Part of a small language model's weights.
Size: 14 layers, 4 heads of 128.
Training: a variant of SOAP for these matrices, 3180 steps.
Each number is 50 + 12 x the weight over the matrix's rms, rounded and kept within 0 to 99. Layers, rows and columns count from 0.

# layer 7 MLP up, 4096x768, rms 0.0699, rows 3902-3920, columns 128-255
43 31 79 42 35 60 49 25 74 44 70 73 49 45 37 60 40 52 67 46 46 69 52 50 28 36 50 51 72 60 48 58 45 30 37 55 52 53 63 27 44 37 64 42 84 53 56 41 55 48 40 46 65 56 30 52 63 50 55 57 42 60 54 33 51 65 66 62 36 61 56 52 46 39 86 57 46 63 42 45 50 71 53 56 50 21 63 58 57 57 43 60 48 48 47 48 32 61 48 68 60 54 51 53 43 62 57 47 39 38 54 40 36 43 31 54 32 56 54 43 65 68 62 46 59 68 70 40
55 35 57 54 42 66 32 59 18 58 75 52 39 53 68 50 39 55 56 47 38 44 57 57 45 35 47 38 63 44 51 50 54 11 62 29 51 50 61 53 34 46 40 30 63 42 53 40 49 40 44 78 31 55 51 38 68 50 65 41 54 65 55 41 40 71 44 42 64 50 53 74 63 23 66 31 38 71 49 25 55 43 46 75 70 22 43 67 53 76 53 66 56 29 33 32 46 74 49 43 33 73 60 36 41 33 45 32 52 69 61 33 45 28 47 58 63 53 47 61 34 42 48 69 48 65 59 62
34 56 50 54 48 50 46 52 53 38 53 60 27 56 33 23 51 51 57 33 53 49 60 42 44 36 38 43 51 63 60 81 46 61 53 42 44 50 52 52 50 63 63 55 48 40 57 37 52 42 51 34 53 27 45 51 23 56 49 65 41 67 42 51 34 44 34 44 55 56 24 45 37 49 30 31 43 40 63 56 40 50 57 39 38 41 46 36 47 51 78 53 54 63 69 52 53 52 50 44 50 45 57 29 57 32 57 39 53 33 59 44 58 50 55 58 38 62 39 29 39 47 57 54 48 57 34 46
54 33 33 60 34 66 51 49 34 57 48 49 65 45 83 65 37 50 53 56 55 53 66 60 53 62 32 58 25 30 58 38 65 73 71 53 48 53 56 44 57 65 45 75 59 53 49 63 65 22 65 47 72 75 43 60 27 50 37 46 45 69 48 40 55 50 36 56 53 51 37 55 70 47 50 52 38 51 42 45 48 48 43 48 44 66 53 55 59 32 31 71 60 51 30 43 52 43 52 37 48 52 58 19 34 68 32 46 63 30 42 46 50 53 44 40 52 67 68 26 52 61 59 49 56 44 58 58
51 37 49 51 48 37 51 51 34 63 32 29 47 46 71 61 31 62 43 74 56 36 16 49 46 47 52 29 43 61 57 62 40 51 41 68 62 50 63 46 38 56 55 65 47 66 56 68 67 52 52 45 45 45 29 51 60 67 46 58 53 37 33 57 36 33 61 36 59 71 61 37 45 26 25 68 41 60 56 52 38 47 62 45 61 60 39 47 54 33 44 59 58 59 61 49 46 54 46 63 53 38 55 54 64 55 50 50 35 26 44 39 42 70 52 39 43 43 30 54 77 45 39 48 48 49 50 34
67 46 52 58 47 19 44 49 47 56 48 55 28 58 56 47 52 42 56 59 60 33 39 66 41 48 30 69 57 65 54 60 35 50 59 41 41 56 70 59 39 53 58 72 47 23 57 47 53 57 45 58 47 54 67 41 59 63 53 66 78 43 59 63 53 41 60 65 50 31 36 41 57 41 37 50 40 55 59 58 34 59 55 47 53 50 55 28 40 52 48 62 58 55 63 48 54 58 48 67 58 75 64 40 70 41 56 58 53 45 52 40 70 39 49 18 52 24 65 67 41 68 48 56 51 78 71 49
63 40 50 48 61 44 56 73 64 46 41 59 54 42 41 62 36 28 43 55 44 46 58 64 65 67 47 60 39 53 55 47 52 38 42 74 53 56 47 46 51 52 38 47 52 65 43 39 58 60 49 62 55 38 40 34 60 55 36 47 67 61 56 70 64 47 52 22 53 47 51 57 68 47 47 16 41 29 46 44 42 46 28 34 54 32 48 39 46 65 70 62 45 46 37 35 48 40 47 43 52 36 46 54 75 48 53 55 39 67 66 68 42 46 35 45 80 31 71 45 39 62 31 34 50 58 21 42
71 66 48 47 47 53 51 43 47 53 33 40 61 43 58 44 62 44 48 51 87 72 54 33 72 48 56 62 30 60 65 45 43 23 41 56 62 56 33 57 73 53 53 56 46 64 58 42 55 39 60 28 63 40 46 26 56 43 46 40 70 56 58 50 53 36 40 49 59 55 58 44 57 48 20 35 50 58 37 52 55 66 24 48 55 36 54 62 37 57 46 41 62 61 44 52 51 47 61 55 43 54 36 34 63 34 35 53 70 40 33 63 43 45 34 55 56 46 52 54 42 44 48 69 56 34 39 51
41 45 53 55 55 73 57 62 67 62 41 59 33 41 54 76 52 46 50 68 42 36 54 55 44 36 70 59 54 59 37 52 43 34 41 48 35 41 60 78 35 44 33 40 50 64 48 55 56 59 25 42 45 40 70 34 45 26 48 65 59 67 70 36 34 57 44 65 54 52 47 53 79 60 39 53 57 34 50 44 38 44 49 50 70 30 40 38 49 57 69 38 43 47 52 59 58 63 57 44 76 43 31 36 51 39 34 52 57 49 41 62 45 68 44 44 45 53 32 50 58 24 46 51 59 53 61 50
59 85 63 72 63 41 45 35 48 59 37 44 45 42 29 59 65 51 22 58 49 43 30 52 55 31 72 47 36 59 56 39 37 56 57 57 52 50 51 40 61 45 36 50 39 49 38 59 57 62 57 60 74 47 44 56 63 45 41 72 34 32 57 62 50 58 67 54 41 51 50 62 43 58 64 58 61 07 65 42 41 77 63 59 45 54 65 38 35 33 62 60 64 51 54 60 49 42 29 35 56 76 44 54 45 55 58 48 44 54 62 61 47 49 51 53 26 38 43 57 85 53 30 56 69 52 36 63
33 54 47 47 45 44 57 54 49 52 52 62 42 40 41 51 51 39 43 60 52 35 44 38 60 37 22 49 27 61 60 48 41 31 43 41 31 71 62 81 39 64 23 39 62 55 51 50 31 50 45 46 44 48 71 61 58 56 49 64 54 59 40 46 61 54 71 71 57 48 58 46 44 59 34 55 46 35 54 53 59 68 62 34 47 76 69 36 43 43 68 66 67 33 43 47 53 30 40 45 58 58 59 46 60 74 48 54 57 36 31 54 40 39 47 63 57 46 46 59 47 55 39 67 43 41 44 38
57 55 57 48 56 47 39 43 54 44 34 58 60 74 70 39 44 35 47 66 59 46 43 62 48 64 49 59 67 56 62 51 42 65 54 43 53 56 46 31 54 47 33 52 59 42 48 50 48 43 40 61 37 51 56 52 45 71 59 42 46 53 39 70 49 48 69 39 60 42 40 58 54 50 60 44 54 51 69 55 50 59 70 66 64 30 44 55 50 36 40 37 52 27 44 73 34 47 44 60 46 52 46 53 43 56 35 47 33 38 73 47 63 64 34 37 49 40 39 53 51 49 47 60 47 52 43 51
45 60 49 23 80 66 48 29 72 57 44 40 63 55 40 45 37 61 54 55 63 40 56 32 31 35 35 49 45 29 34 30 35 49 49 38 44 39 45 43 40 31 53 37 57 52 56 34 59 55 13 61 33 32 61 23 61 60 54 36 57 49 49 70 48 66 77 41 62 41 49 49 46 48 44 55 40 53 88 52 51 46 52 41 62 50 59 81 41 51 38 49 43 49 50 47 67 48 34 55 45 69 63 49 32 53 45 45 67 38 66 62 62 33 44 58 64 42 33 57 41 32 29 35 52 57 42 51
71 49 50 28 69 49 53 45 30 65 45 56 47 29 42 46 43 48 52 64 40 45 59 59 54 53 54 61 62 59 48 44 68 49 41 40 50 52 24 59 51 36 27 67 40 48 56 53 46 54 53 30 53 52 51 56 73 55 58 65 61 47 63 55 51 74 66 61 61 33 35 45 47 51 56 42 40 40 66 57 61 51 41 47 81 54 38 55 82 51 56 42 40 26 54 45 45 41 73 55 78 38 53 64 47 70 61 59 49 54 55 37 41 44 33 48 65 32 42 58 49 51 35 32 39 45 53 62
41 65 61 34 31 77 55 45 44 45 29 43 51 51 64 56 44 52 46 61 49 46 41 69 55 54 63 31 38 55 40 48 53 52 60 22 40 35 66 59 42 39 53 48 58 45 51 32 44 47 39 62 57 50 43 52 48 54 54 53 52 46 20 50 52 40 45 52 61 55 47 54 53 57 46 47 52 56 58 49 51 58 49 42 41 66 45 80 55 56 41 64 50 58 60 28 67 57 31 51 45 47 58 38 33 63 46 28 59 56 60 57 71 69 51 55 41 54 56 39 54 41 44 45 49 67 47 55
45 49 50 58 45 43 60 32 45 36 50 56 39 33 44 59 61 43 49 67 33 60 34 44 51 42 57 48 59 47 45 55 41 53 52 60 65 37 49 52 59 47 55 43 44 59 46 39 66 35 56 42 48 44 30 51 53 42 55 50 37 77 45 47 65 71 65 45 62 50 38 49 36 58 37 38 33 40 69 35 51 43 77 60 59 38 54 59 44 54 60 32 59 30 39 37 45 67 61 72 70 62 43 39 39 58 29 45 24 41 53 50 56 37 58 40 31 33 68 69 39 48 54 71 62 56 51 63
61 42 52 71 38 45 59 41 52 28 47 27 48 56 46 43 40 35 47 54 46 45 46 40 30 74 56 53 38 57 48 58 34 59 60 53 47 61 58 50 23 42 51 59 43 30 54 47 28 50 47 39 46 45 21 48 66 58 35 74 43 67 37 47 39 54 62 44 62 65 48 31 57 68 36 55 45 49 44 43 73 51 45 47 59 54 45 79 52 42 41 43 52 60 53 64 51 37 39 55 46 66 74 37 32 43 66 56 30 64 54 60 40 65 34 34 45 58 23 47 41 55 57 54 53 34 44 47
63 28 37 36 39 58 50 55 38 45 48 36 42 74 60 40 60 42 59 72 48 60 23 77 39 61 61 68 42 60 47 37 44 51 64 54 39 59 59 37 45 49 56 37 56 36 60 47 48 51 58 47 48 51 55 50 60 49 29 38 47 58 54 54 65 44 46 48 44 47 64 22 55 54 66 46 47 61 66 62 26 45 50 54 64 62 70 15 55 56 52 44 46 50 31 44 55 37 33 47 46 57 35 62 46 47 57 41 55 24 55 62 53 40 55 32 51 32 70 14 61 66 39 39 59 57 55 58
36 66 53 58 49 72 52 58 35 85 57 50 48 29 76 65 54 72 30 41 41 53 41 43 46 41 62 50 47 29 52 52 40 40 51 46 67 72 43 32 57 53 59 39 78 59 68 47 48 51 53 52 48 46 49 53 56 50 55 68 60 44 24 66 56 88 59 59 54 53 40 74 61 62 73 47 63 77 30 48 36 54 54 50 52 55 48 66 53 39 54 65 42 47 66 34 65 60 41 51 60 54 31 49 35 44 51 51 43 32 36 54 37 35 44 41 52 44 58 53 73 33 50 66 44 70 55 40
# layer 7 MLP down (transposed), 4096x768, rms 0.0666, rows 3902-3919, columns 128-255
77 43 64 56 66 58 69 46 55 56 44 50 61 77 44 49 54 65 45 40 42 55 28 51 66 45 41 48 60 74 51 41 45 30 51 31 46 44 62 50 36 35 60 57 53 54 66 58 39 54 45 57 51 52 39 22 61 52 53 40 30 54 48 49 21 53 51 52 41 54 55 41 56 48 67 85 46 35 42 53 59 67 68 15 52 66 24 69 48 41 27 63 49 64 52 63 56 57 39 44 65 51 63 52 69 27 50 49 46 55 38 62 40 49 58 61 52 38 70 44 63 53 41 50 64 55 45 37
36 41 49 58 52 41 51 55 41 67 37 49 64 51 44 63 54 41 36 48 58 64 41 44 57 48 57 60 77 37 37 40 59 40 39 44 47 44 38 38 12 71 33 53 53 64 56 34 29 51 53 59 62 53 30 36 59 46 60 37 49 34 62 46 65 56 35 57 52 31 84 33 59 57 53 46 44 59 44 48 45 54 45 52 61 58 63 61 66 50 49 45 54 59 62 46 64 41 70 72 39 30 37 46 50 56 61 70 59 46 48 36 52 68 62 47 41 20 41 36 48 37 60 60 54 57 43 41
60 70 48 33 47 55 55 65 35 35 52 44 49 61 63 49 45 49 57 44 55 41 55 37 61 53 51 71 42 52 67 39 17 43 53 26 48 25 49 52 23 65 48 49 69 50 64 52 49 30 43 51 43 55 81 55 38 29 47 40 69 45 42 51 48 43 61 34 56 57 51 45 59 39 52 58 67 40 65 44 58 73 43 54 53 68 31 63 57 42 38 31 63 45 71 72 44 49 49 42 62 36 47 45 54 52 41 64 53 42 39 62 52 70 67 45 23 50 60 57 38 45 19 63 57 59 69 57
65 61 59 68 41 38 45 41 60 72 38 53 55 45 59 74 43 47 41 57 48 42 41 61 60 48 56 49 24 59 80 59 54 39 61 45 47 38 56 50 34 37 46 68 46 53 22 54 58 53 73 27 51 52 38 50 45 50 55 46 46 59 27 43 50 58 57 46 42 42 54 55 54 58 57 56 53 47 46 52 50 40 64 46 45 49 54 52 59 45 33 42 52 37 45 20 57 46 42 63 46 42 53 35 49 68 53 82 46 63 52 56 60 43 41 44 61 64 49 62 57 33 70 64 12 43 50 47
46 51 31 66 42 57 50 64 48 74 38 39 45 57 52 52 55 37 42 50 57 57 44 67 24 26 45 38 53 30 51 48 37 42 58 47 49 33 47 25 59 55 59 61 42 58 31 55 44 69 43 45 62 38 29 50 49 45 41 41 42 40 58 56 50 44 47 42 51 52 35 44 44 64 42 45 43 42 49 23 69 59 48 44 51 38 62 47 56 55 49 32 72 69 34 46 56 24 46 51 29 61 56 70 45 77 69 73 66 55 62 60 68 58 65 30 37 31 71 48 68 45 54 52 53 55 41 45
34 61 40 39 47 28 22 54 83 51 49 43 48 30 46 53 57 69 49 52 54 56 37 48 60 51 37 63 34 41 55 48 47 59 41 70 65 51 54 49 63 51 64 55 42 28 29 46 53 52 57 47 22 73 73 58 69 42 75 62 69 69 44 47 51 43 80 55 51 50 36 15 37 49 37 44 43 66 43 42 62 47 32 41 57 64 61 34 65 42 49 41 27 50 76 62 53 31 66 51 73 47 53 42 43 53 50 66 67 42 46 52 51 76 46 52 47 45 57 47 57 55 62 51 64 41 52 73
47 51 56 43 53 29 54 77 78 47 58 56 61 66 50 46 52 55 77 41 40 63 63 47 61 65 49 41 51 33 61 32 81 64 47 69 43 38 61 24 38 27 36 55 43 31 58 66 47 58 59 66 48 45 33 53 52 47 63 35 42 47 64 46 43 41 33 47 49 41 56 44 45 42 47 53 56 36 37 51 44 57 62 45 52 42 45 46 55 78 46 42 51 54 46 50 53 59 55 48 63 57 30 49 69 47 61 46 48 51 28 76 54 43 40 56 50 52 39 43 41 63 40 48 48 57 53 51
47 47 41 52 37 48 38 55 56 50 58 54 71 17 52 33 52 53 47 40 47 42 34 52 32 60 53 62 53 39 50 40 62 53 58 59 52 60 42 47 62 52 59 49 68 45 63 47 56 52 58 40 39 53 70 47 54 18 37 70 77 60 61 52 47 68 63 53 54 52 70 81 60 49 45 54 31 66 41 65 54 59 60 32 50 43 19 43 54 42 33 42 46 58 57 55 69 48 40 30 64 56 57 44 56 46 37 42 61 72 42 55 58 46 50 54 53 42 47 45 40 47 52 57 35 34 54 68
42 48 53 50 52 63 48 34 64 60 19 69 62 52 31 55 43 32 25 55 30 46 64 59 34 48 70 46 47 49 71 44 60 59 35 53 57 67 46 51 60 54 41 33 57 46 56 60 53 85 36 63 50 42 33 22 50 39 19 69 52 45 50 56 67 49 53 34 56 66 51 54 47 53 54 66 59 37 37 43 25 61 52 55 72 35 50 41 52 59 54 55 49 46 42 49 35 62 58 29 61 70 54 59 47 38 45 52 36 44 55 65 67 52 44 43 49 59 58 72 54 49 54 56 48 65 49 40
53 53 47 55 43 58 31 53 36 42 45 57 50 46 53 25 57 58 62 50 62 64 49 54 34 43 48 51 46 38 48 58 47 45 46 57 54 53 59 36 62 58 26 64 70 56 39 43 39 56 49 51 42 52 52 57 60 48 31 50 56 55 42 59 53 53 57 28 68 38 68 58 31 46 39 35 74 30 53 35 48 60 55 62 35 65 53 35 62 31 63 75 34 31 63 50 52 45 60 52 60 72 62 48 30 37 42 53 56 33 62 55 46 56 66 48 56 40 47 30 38 54 50 58 58 37 61 56
61 41 47 45 15 72 56 35 72 47 52 53 61 46 40 45 41 60 33 60 73 50 68 52 62 34 70 70 34 59 22 53 39 55 37 48 62 59 59 62 50 56 64 40 58 55 69 45 55 50 55 52 61 41 62 63 70 60 66 47 41 47 47 50 42 51 51 58 50 44 41 53 59 51 69 48 50 46 29 54 42 69 55 63 68 57 56 48 31 21 40 75 53 41 26 35 50 54 50 65 43 50 60 39 70 56 43 51 67 64 48 36 45 59 48 36 52 61 39 63 53 41 74 41 52 31 54 48
32 39 62 50 48 39 32 38 63 31 55 30 52 26 53 39 44 62 45 61 69 63 21 52 53 51 53 36 68 70 55 52 50 64 29 68 30 34 41 44 62 58 43 58 41 65 44 53 62 50 70 59 44 40 37 56 62 40 65 58 63 33 60 46 52 36 63 62 38 35 70 59 73 67 41 67 57 50 76 48 58 49 36 36 61 63 54 46 61 75 45 41 62 22 45 57 30 70 65 46 33 57 55 54 49 57 36 53 55 48 67 34 76 58 47 30 35 35 52 47 39 39 41 62 26 58 32 49
61 49 33 38 53 65 46 36 47 62 49 43 34 65 45 73 62 48 54 63 61 68 49 43 41 42 28 66 78 49 34 39 60 55 45 75 41 38 45 38 54 28 78 58 38 54 41 42 30 71 57 73 59 25 66 49 57 53 80 59 44 52 70 36 53 67 60 47 51 56 45 40 70 65 49 56 54 38 48 21 31 68 43 43 51 61 62 84 56 42 51 49 41 38 59 49 59 26 40 55 53 37 25 62 38 51 40 60 42 52 67 66 66 45 40 27 71 45 43 34 54 40 45 51 46 55 61 58
54 67 52 49 47 50 42 81 54 47 44 54 35 38 46 60 60 43 50 35 29 45 53 54 29 68 56 55 29 35 52 43 60 70 52 58 50 64 08 47 25 40 71 33 44 64 54 38 37 65 59 42 67 66 37 31 43 42 66 63 50 37 32 33 68 54 41 52 51 58 62 42 46 49 37 49 37 80 55 39 49 30 38 44 47 77 33 52 35 31 47 63 73 57 62 53 65 42 31 57 21 66 60 68 43 58 32 36 57 58 40 53 51 42 69 43 63 66 44 77 56 64 34 64 50 55 38 64
55 51 57 50 45 44 46 65 59 61 51 56 47 54 52 43 48 52 73 41 65 61 37 63 44 47 50 25 56 43 46 32 44 43 53 40 32 64 21 66 73 43 60 56 49 38 62 36 34 61 62 61 40 44 36 48 36 52 46 44 72 59 65 59 50 56 46 30 38 40 61 52 61 32 46 51 73 46 64 63 55 71 29 41 65 74 50 37 57 76 49 60 61 59 51 57 53 32 59 38 38 30 57 60 43 71 46 53 48 49 43 52 45 62 63 47 44 40 74 59 57 77 36 60 57 30 37 28
48 52 53 49 41 65 77 71 42 44 53 19 71 39 29 52 60 51 46 44 44 48 51 58 57 44 42 50 49 55 61 52 44 28 51 63 54 61 39 39 69 53 80 59 54 49 45 28 53 45 62 46 59 63 39 51 51 53 42 20 60 43 44 70 58 67 17 44 39 57 53 37 37 16 63 68 39 64 51 39 49 54 55 45 33 72 60 80 54 37 70 47 64 48 42 45 85 52 57 40 41 53 55 31 55 64 60 50 63 44 42 46 48 52 49 45 41 52 41 46 43 31 72 41 48 42 37 41
37 35 51 34 59 61 41 63 47 48 53 49 47 68 52 63 40 28 58 46 54 37 52 60 50 54 46 39 54 40 41 44 54 79 45 50 41 46 47 51 43 46 34 37 51 48 60 53 70 67 48 30 57 43 43 53 49 70 40 67 42 49 39 66 27 64 54 74 35 41 65 51 44 53 64 44 67 41 64 43 36 31 62 65 45 63 49 48 64 39 39 33 73 50 57 49 47 80 37 39 38 52 35 74 55 15 45 34 41 44 70 49 42 49 21 46 40 83 44 57 53 57 68 38 35 52 61 50
52 45 48 61 29 44 41 42 67 34 50 20 41 52 53 40 45 58 72 34 49 54 49 34 61 45 38 45 48 76 51 35 41 60 70 53 36 48 55 54 70 33 38 56 37 59 65 23 56 29 49 52 45 57 56 78 19 52 60 40 11 23 56 83 50 55 39 52 43 43 47 49 79 37 51 56 34 78 60 63 44 69 54 21 59 54 52 23 57 42 62 44 40 66 48 60 41 33 38 56 50 40 41 50 53 75 59 31 62 60 43 59 42 56 62 27 56 76 41 52 70 74 48 28 36 53 37 57
# layer 7 MLP gate, 4096x768, rms 0.0701, rows 3903-3920, columns 128-255
56 56 52 84 55 37 51 54 48 59 37 55 37 49 43 28 57 57 35 34 62 62 33 36 45 53 64 42 65 49 31 43 41 70 47 58 38 43 49 52 43 47 63 45 91 70 89 71 59 70 56 48 39 56 70 45 34 50 52 46 85 57 54 65 49 69 61 35 57 35 62 56 36 70 63 54 42 53 41 60 62 58 50 54 57 68 45 43 65 40 47 58 39 35 82 55 58 49 47 54 63 31 38 46 52 70 51 54 62 32 54 79 50 53 54 52 69 27 56 54 42 54 25 38 37 48 59 61
54 61 55 48 35 61 46 46 43 63 41 52 53 41 38 46 44 58 75 40 44 40 74 47 57 71 26 50 63 46 55 72 55 61 30 53 57 58 29 61 59 50 49 40 45 64 44 36 49 59 80 42 48 48 55 41 32 34 50 55 46 59 38 54 26 42 60 49 40 52 49 34 65 49 36 29 33 61 60 56 40 46 46 69 62 64 40 47 52 39 63 36 40 43 43 41 77 49 46 40 57 71 63 45 54 32 64 42 58 52 58 51 33 44 61 52 65 76 62 77 34 38 55 28 57 59 70 53
45 49 58 43 49 57 49 57 52 48 52 47 45 55 55 27 36 40 58 39 55 57 56 65 64 58 36 60 54 64 72 68 64 57 51 57 57 75 52 36 41 58 36 58 48 40 56 63 51 54 41 60 45 53 52 46 71 55 65 28 21 56 54 71 48 69 45 46 65 41 61 60 31 41 66 50 38 27 52 49 60 37 42 56 58 47 53 41 56 54 55 34 47 54 41 33 46 47 47 48 43 48 46 47 38 30 37 29 43 60 34 56 44 50 54 71 58 74 41 40 56 38 62 47 60 64 54 65
48 30 68 59 42 54 53 61 54 55 55 46 39 50 54 33 38 59 54 45 53 64 49 36 56 52 56 48 68 43 63 64 50 47 41 64 39 52 47 34 66 35 33 65 36 56 54 42 78 53 50 52 38 49 47 56 48 55 46 46 58 45 51 66 49 54 52 52 55 53 59 53 60 46 39 56 43 64 32 58 46 50 45 45 34 56 38 65 55 51 68 43 69 30 46 58 53 36 51 54 47 48 66 64 56 40 42 46 58 25 14 38 60 69 52 41 53 46 50 69 65 45 55 56 61 46 40 33
57 38 53 43 48 53 50 61 38 54 67 66 55 57 27 42 63 61 52 43 59 37 28 43 49 47 50 37 50 46 38 61 45 36 46 43 44 55 42 62 49 63 44 41 61 59 46 17 42 68 34 45 49 54 68 33 46 53 34 56 54 56 57 56 56 59 43 51 50 50 34 38 43 46 59 53 50 64 50 54 62 57 56 54 39 60 44 44 69 64 34 53 57 37 66 66 65 55 35 76 57 49 66 41 64 53 43 58 46 57 57 29 49 43 68 37 61 42 57 58 57 51 56 49 79 52 37 40
46 26 45 53 38 44 43 26 26 38 60 22 38 54 75 33 31 45 48 40 42 62 51 61 48 51 63 53 80 64 54 53 44 64 70 35 64 50 34 53 45 45 62 20 50 41 52 56 51 41 53 33 35 50 52 48 43 43 60 56 52 41 62 31 48 47 63 61 53 57 49 45 46 61 52 75 48 61 61 30 41 48 61 58 50 69 48 65 48 56 35 48 46 63 54 21 56 61 39 78 42 59 57 69 44 44 66 62 58 49 44 49 67 62 47 55 67 66 57 30 66 45 66 63 45 61 66 57
55 63 51 68 35 52 56 23 27 52 43 52 43 40 57 50 36 38 61 34 62 56 76 61 50 42 60 37 50 35 60 44 54 66 47 53 63 49 31 45 60 42 43 48 47 48 52 55 49 42 51 26 57 57 48 54 33 30 49 44 98 55 49 49 63 43 35 40 53 57 55 46 54 38 53 41 38 54 42 64 56 52 38 21 41 35 53 82 48 59 48 44 51 73 42 50 47 47 17 41 35 57 49 39 59 42 43 52 51 87 36 50 46 38 30 63 26 37 37 46 46 62 43 24 64 54 39 83
55 51 79 54 60 50 63 73 41 52 44 40 55 45 43 54 75 41 48 47 56 67 37 54 58 58 65 43 37 46 51 52 32 31 52 29 48 40 57 39 31 41 46 57 50 39 71 42 39 51 47 38 61 77 75 43 25 54 55 53 54 44 52 31 34 56 58 49 55 50 60 49 50 54 58 39 40 49 32 15 47 66 63 52 56 55 49 39 62 62 42 58 42 38 64 43 58 33 46 47 54 35 55 44 44 44 32 56 59 60 64 62 48 48 24 52 48 73 44 22 55 41 58 58 37 57 44 56
77 46 33 49 68 59 61 55 35 50 31 62 54 56 52 52 48 48 37 42 66 48 65 47 54 48 60 52 36 36 63 59 41 65 64 46 58 33 42 37 36 48 27 65 50 45 34 56 42 40 40 60 48 40 48 45 54 43 35 46 43 32 34 45 58 43 59 52 37 42 53 65 31 59 62 51 57 48 40 63 68 44 48 65 51 73 47 33 62 67 47 43 67 57 43 80 63 48 62 48 61 37 42 46 57 53 61 57 61 43 57 49 56 45 67 51 44 61 59 85 41 44 38 43 64 69 49 52
67 43 52 38 41 35 49 46 48 45 42 51 50 25 64 52 66 39 34 52 51 60 16 53 66 51 31 62 35 43 41 56 57 49 60 42 33 54 35 66 64 44 29 57 72 39 71 46 52 54 28 41 36 42 60 63 56 64 56 30 43 46 66 67 47 70 54 61 43 52 57 49 45 48 39 65 43 24 35 73 63 71 45 59 45 64 42 60 59 79 39 69 41 28 61 41 48 38 39 46 31 41 68 60 67 45 62 46 59 49 62 59 54 52 37 51 38 64 51 18 51 66 45 45 60 73 41 37
66 52 41 60 59 62 23 52 34 24 59 54 52 62 57 71 46 44 50 46 57 54 44 60 44 51 36 38 56 46 41 64 56 34 51 40 55 40 30 43 42 58 46 37 55 40 69 56 57 49 68 62 57 36 76 31 62 55 32 51 48 27 49 48 49 55 62 51 39 78 38 51 62 59 37 59 74 40 57 62 41 39 28 49 60 54 30 51 44 49 47 68 51 56 61 65 33 49 55 33 51 48 56 43 42 31 50 62 43 46 43 40 67 54 48 37 55 40 50 42 53 55 38 49 59 53 45 49
48 40 52 52 39 35 42 64 30 46 45 53 53 36 58 72 33 53 39 63 48 66 14 65 55 58 74 51 41 54 45 55 39 45 33 43 54 57 61 64 54 72 38 65 67 42 56 70 67 58 73 63 70 50 46 56 74 39 47 62 70 45 53 39 45 46 45 57 46 79 53 54 41 56 53 40 40 52 37 52 64 41 71 44 49 70 55 44 43 55 39 53 58 68 19 46 33 59 61 52 53 42 52 59 56 50 61 47 57 54 48 44 44 50 30 49 39 65 67 40 36 50 35 64 39 56 53 35
45 50 60 66 62 51 42 39 33 46 55 46 56 50 50 45 74 50 41 62 52 58 56 39 55 73 38 42 19 40 58 54 60 38 52 68 60 40 52 26 54 57 76 42 49 65 38 60 38 34 53 34 59 41 53 38 61 55 72 43 43 46 66 50 61 33 47 42 44 43 50 64 59 47 36 60 44 68 49 43 47 30 08 58 33 64 50 50 53 35 46 54 45 39 53 62 57 52 42 59 55 50 64 46 57 40 40 49 62 56 40 65 61 41 77 54 52 56 56 51 64 43 53 69 54 54 50 36
50 48 28 55 43 55 46 51 40 44 60 56 62 33 51 54 70 42 59 63 42 57 33 55 44 59 62 35 61 45 55 41 41 64 50 27 52 53 56 42 34 44 36 64 56 63 44 29 64 44 72 45 47 56 34 70 57 46 33 50 48 44 56 48 62 29 62 39 39 47 56 55 40 64 53 53 39 23 54 58 48 48 72 52 36 42 42 59 70 58 39 51 48 55 34 48 59 63 67 46 58 40 54 50 68 40 53 66 50 38 44 47 58 32 52 55 79 57 57 49 44 66 56 53 71 58 47 57
41 48 59 47 29 60 62 45 32 58 62 54 49 53 41 29 68 71 34 38 37 39 74 61 71 38 45 43 60 43 53 54 50 37 51 51 55 48 45 62 57 42 58 49 55 37 78 57 47 54 62 46 53 70 50 25 36 19 45 70 41 35 47 46 44 23 43 66 71 50 39 44 44 59 64 65 55 66 44 54 56 29 45 29 45 62 51 39 66 29 83 44 47 46 42 55 46 63 55 38 45 18 49 58 63 45 30 59 60 55 49 53 48 57 47 46 52 59 29 59 66 51 54 54 50 61 63 49
69 60 65 44 60 52 37 51 50 57 25 66 61 59 41 35 71 51 63 42 52 53 67 46 72 47 60 57 46 38 59 38 33 61 53 48 44 53 30 53 60 45 66 74 50 49 64 59 54 44 69 59 50 50 23 47 48 56 52 29 50 61 53 43 64 50 59 45 55 38 49 53 51 60 47 74 61 47 39 52 61 40 52 72 48 58 53 48 23 51 56 52 53 52 59 61 51 59 32 48 39 34 35 42 65 53 38 29 63 43 48 58 47 16 44 40 26 33 48 55 51 45 51 50 50 61 58 46
45 58 53 56 62 57 55 63 64 63 51 56 53 57 44 83 44 54 40 55 30 51 27 51 53 58 41 63 34 41 51 57 62 35 63 72 37 34 44 47 70 55 62 83 64 61 75 64 50 53 40 50 45 47 70 60 36 33 45 82 51 68 28 49 52 56 46 39 56 51 36 47 59 82 47 46 49 43 57 61 40 32 33 43 46 38 42 49 49 52 26 47 43 59 45 87 68 15 63 41 43 61 44 56 34 45 50 34 71 57 54 40 47 52 56 52 47 45 49 37 46 45 45 60 87 39 51 72
25 69 61 73 51 55 22 41 47 58 55 39 59 60 28 37 30 29 51 49 57 18 61 65 38 38 68 38 69 25 68 62 61 45 47 75 50 30 52 68 36 48 46 58 51 39 37 30 33 58 46 71 65 46 45 41 59 51 78 79 69 57 42 54 73 48 59 54 35 58 40 38 58 47 53 57 42 62 45 35 48 60 65 43 39 74 55 73 31 49 51 69 23 60 58 56 58 54 34 48 52 56 35 51 70 44 43 63 47 39 44 73 64 50 46 65 40 47 44 50 47 45 40 46 44 47 39 22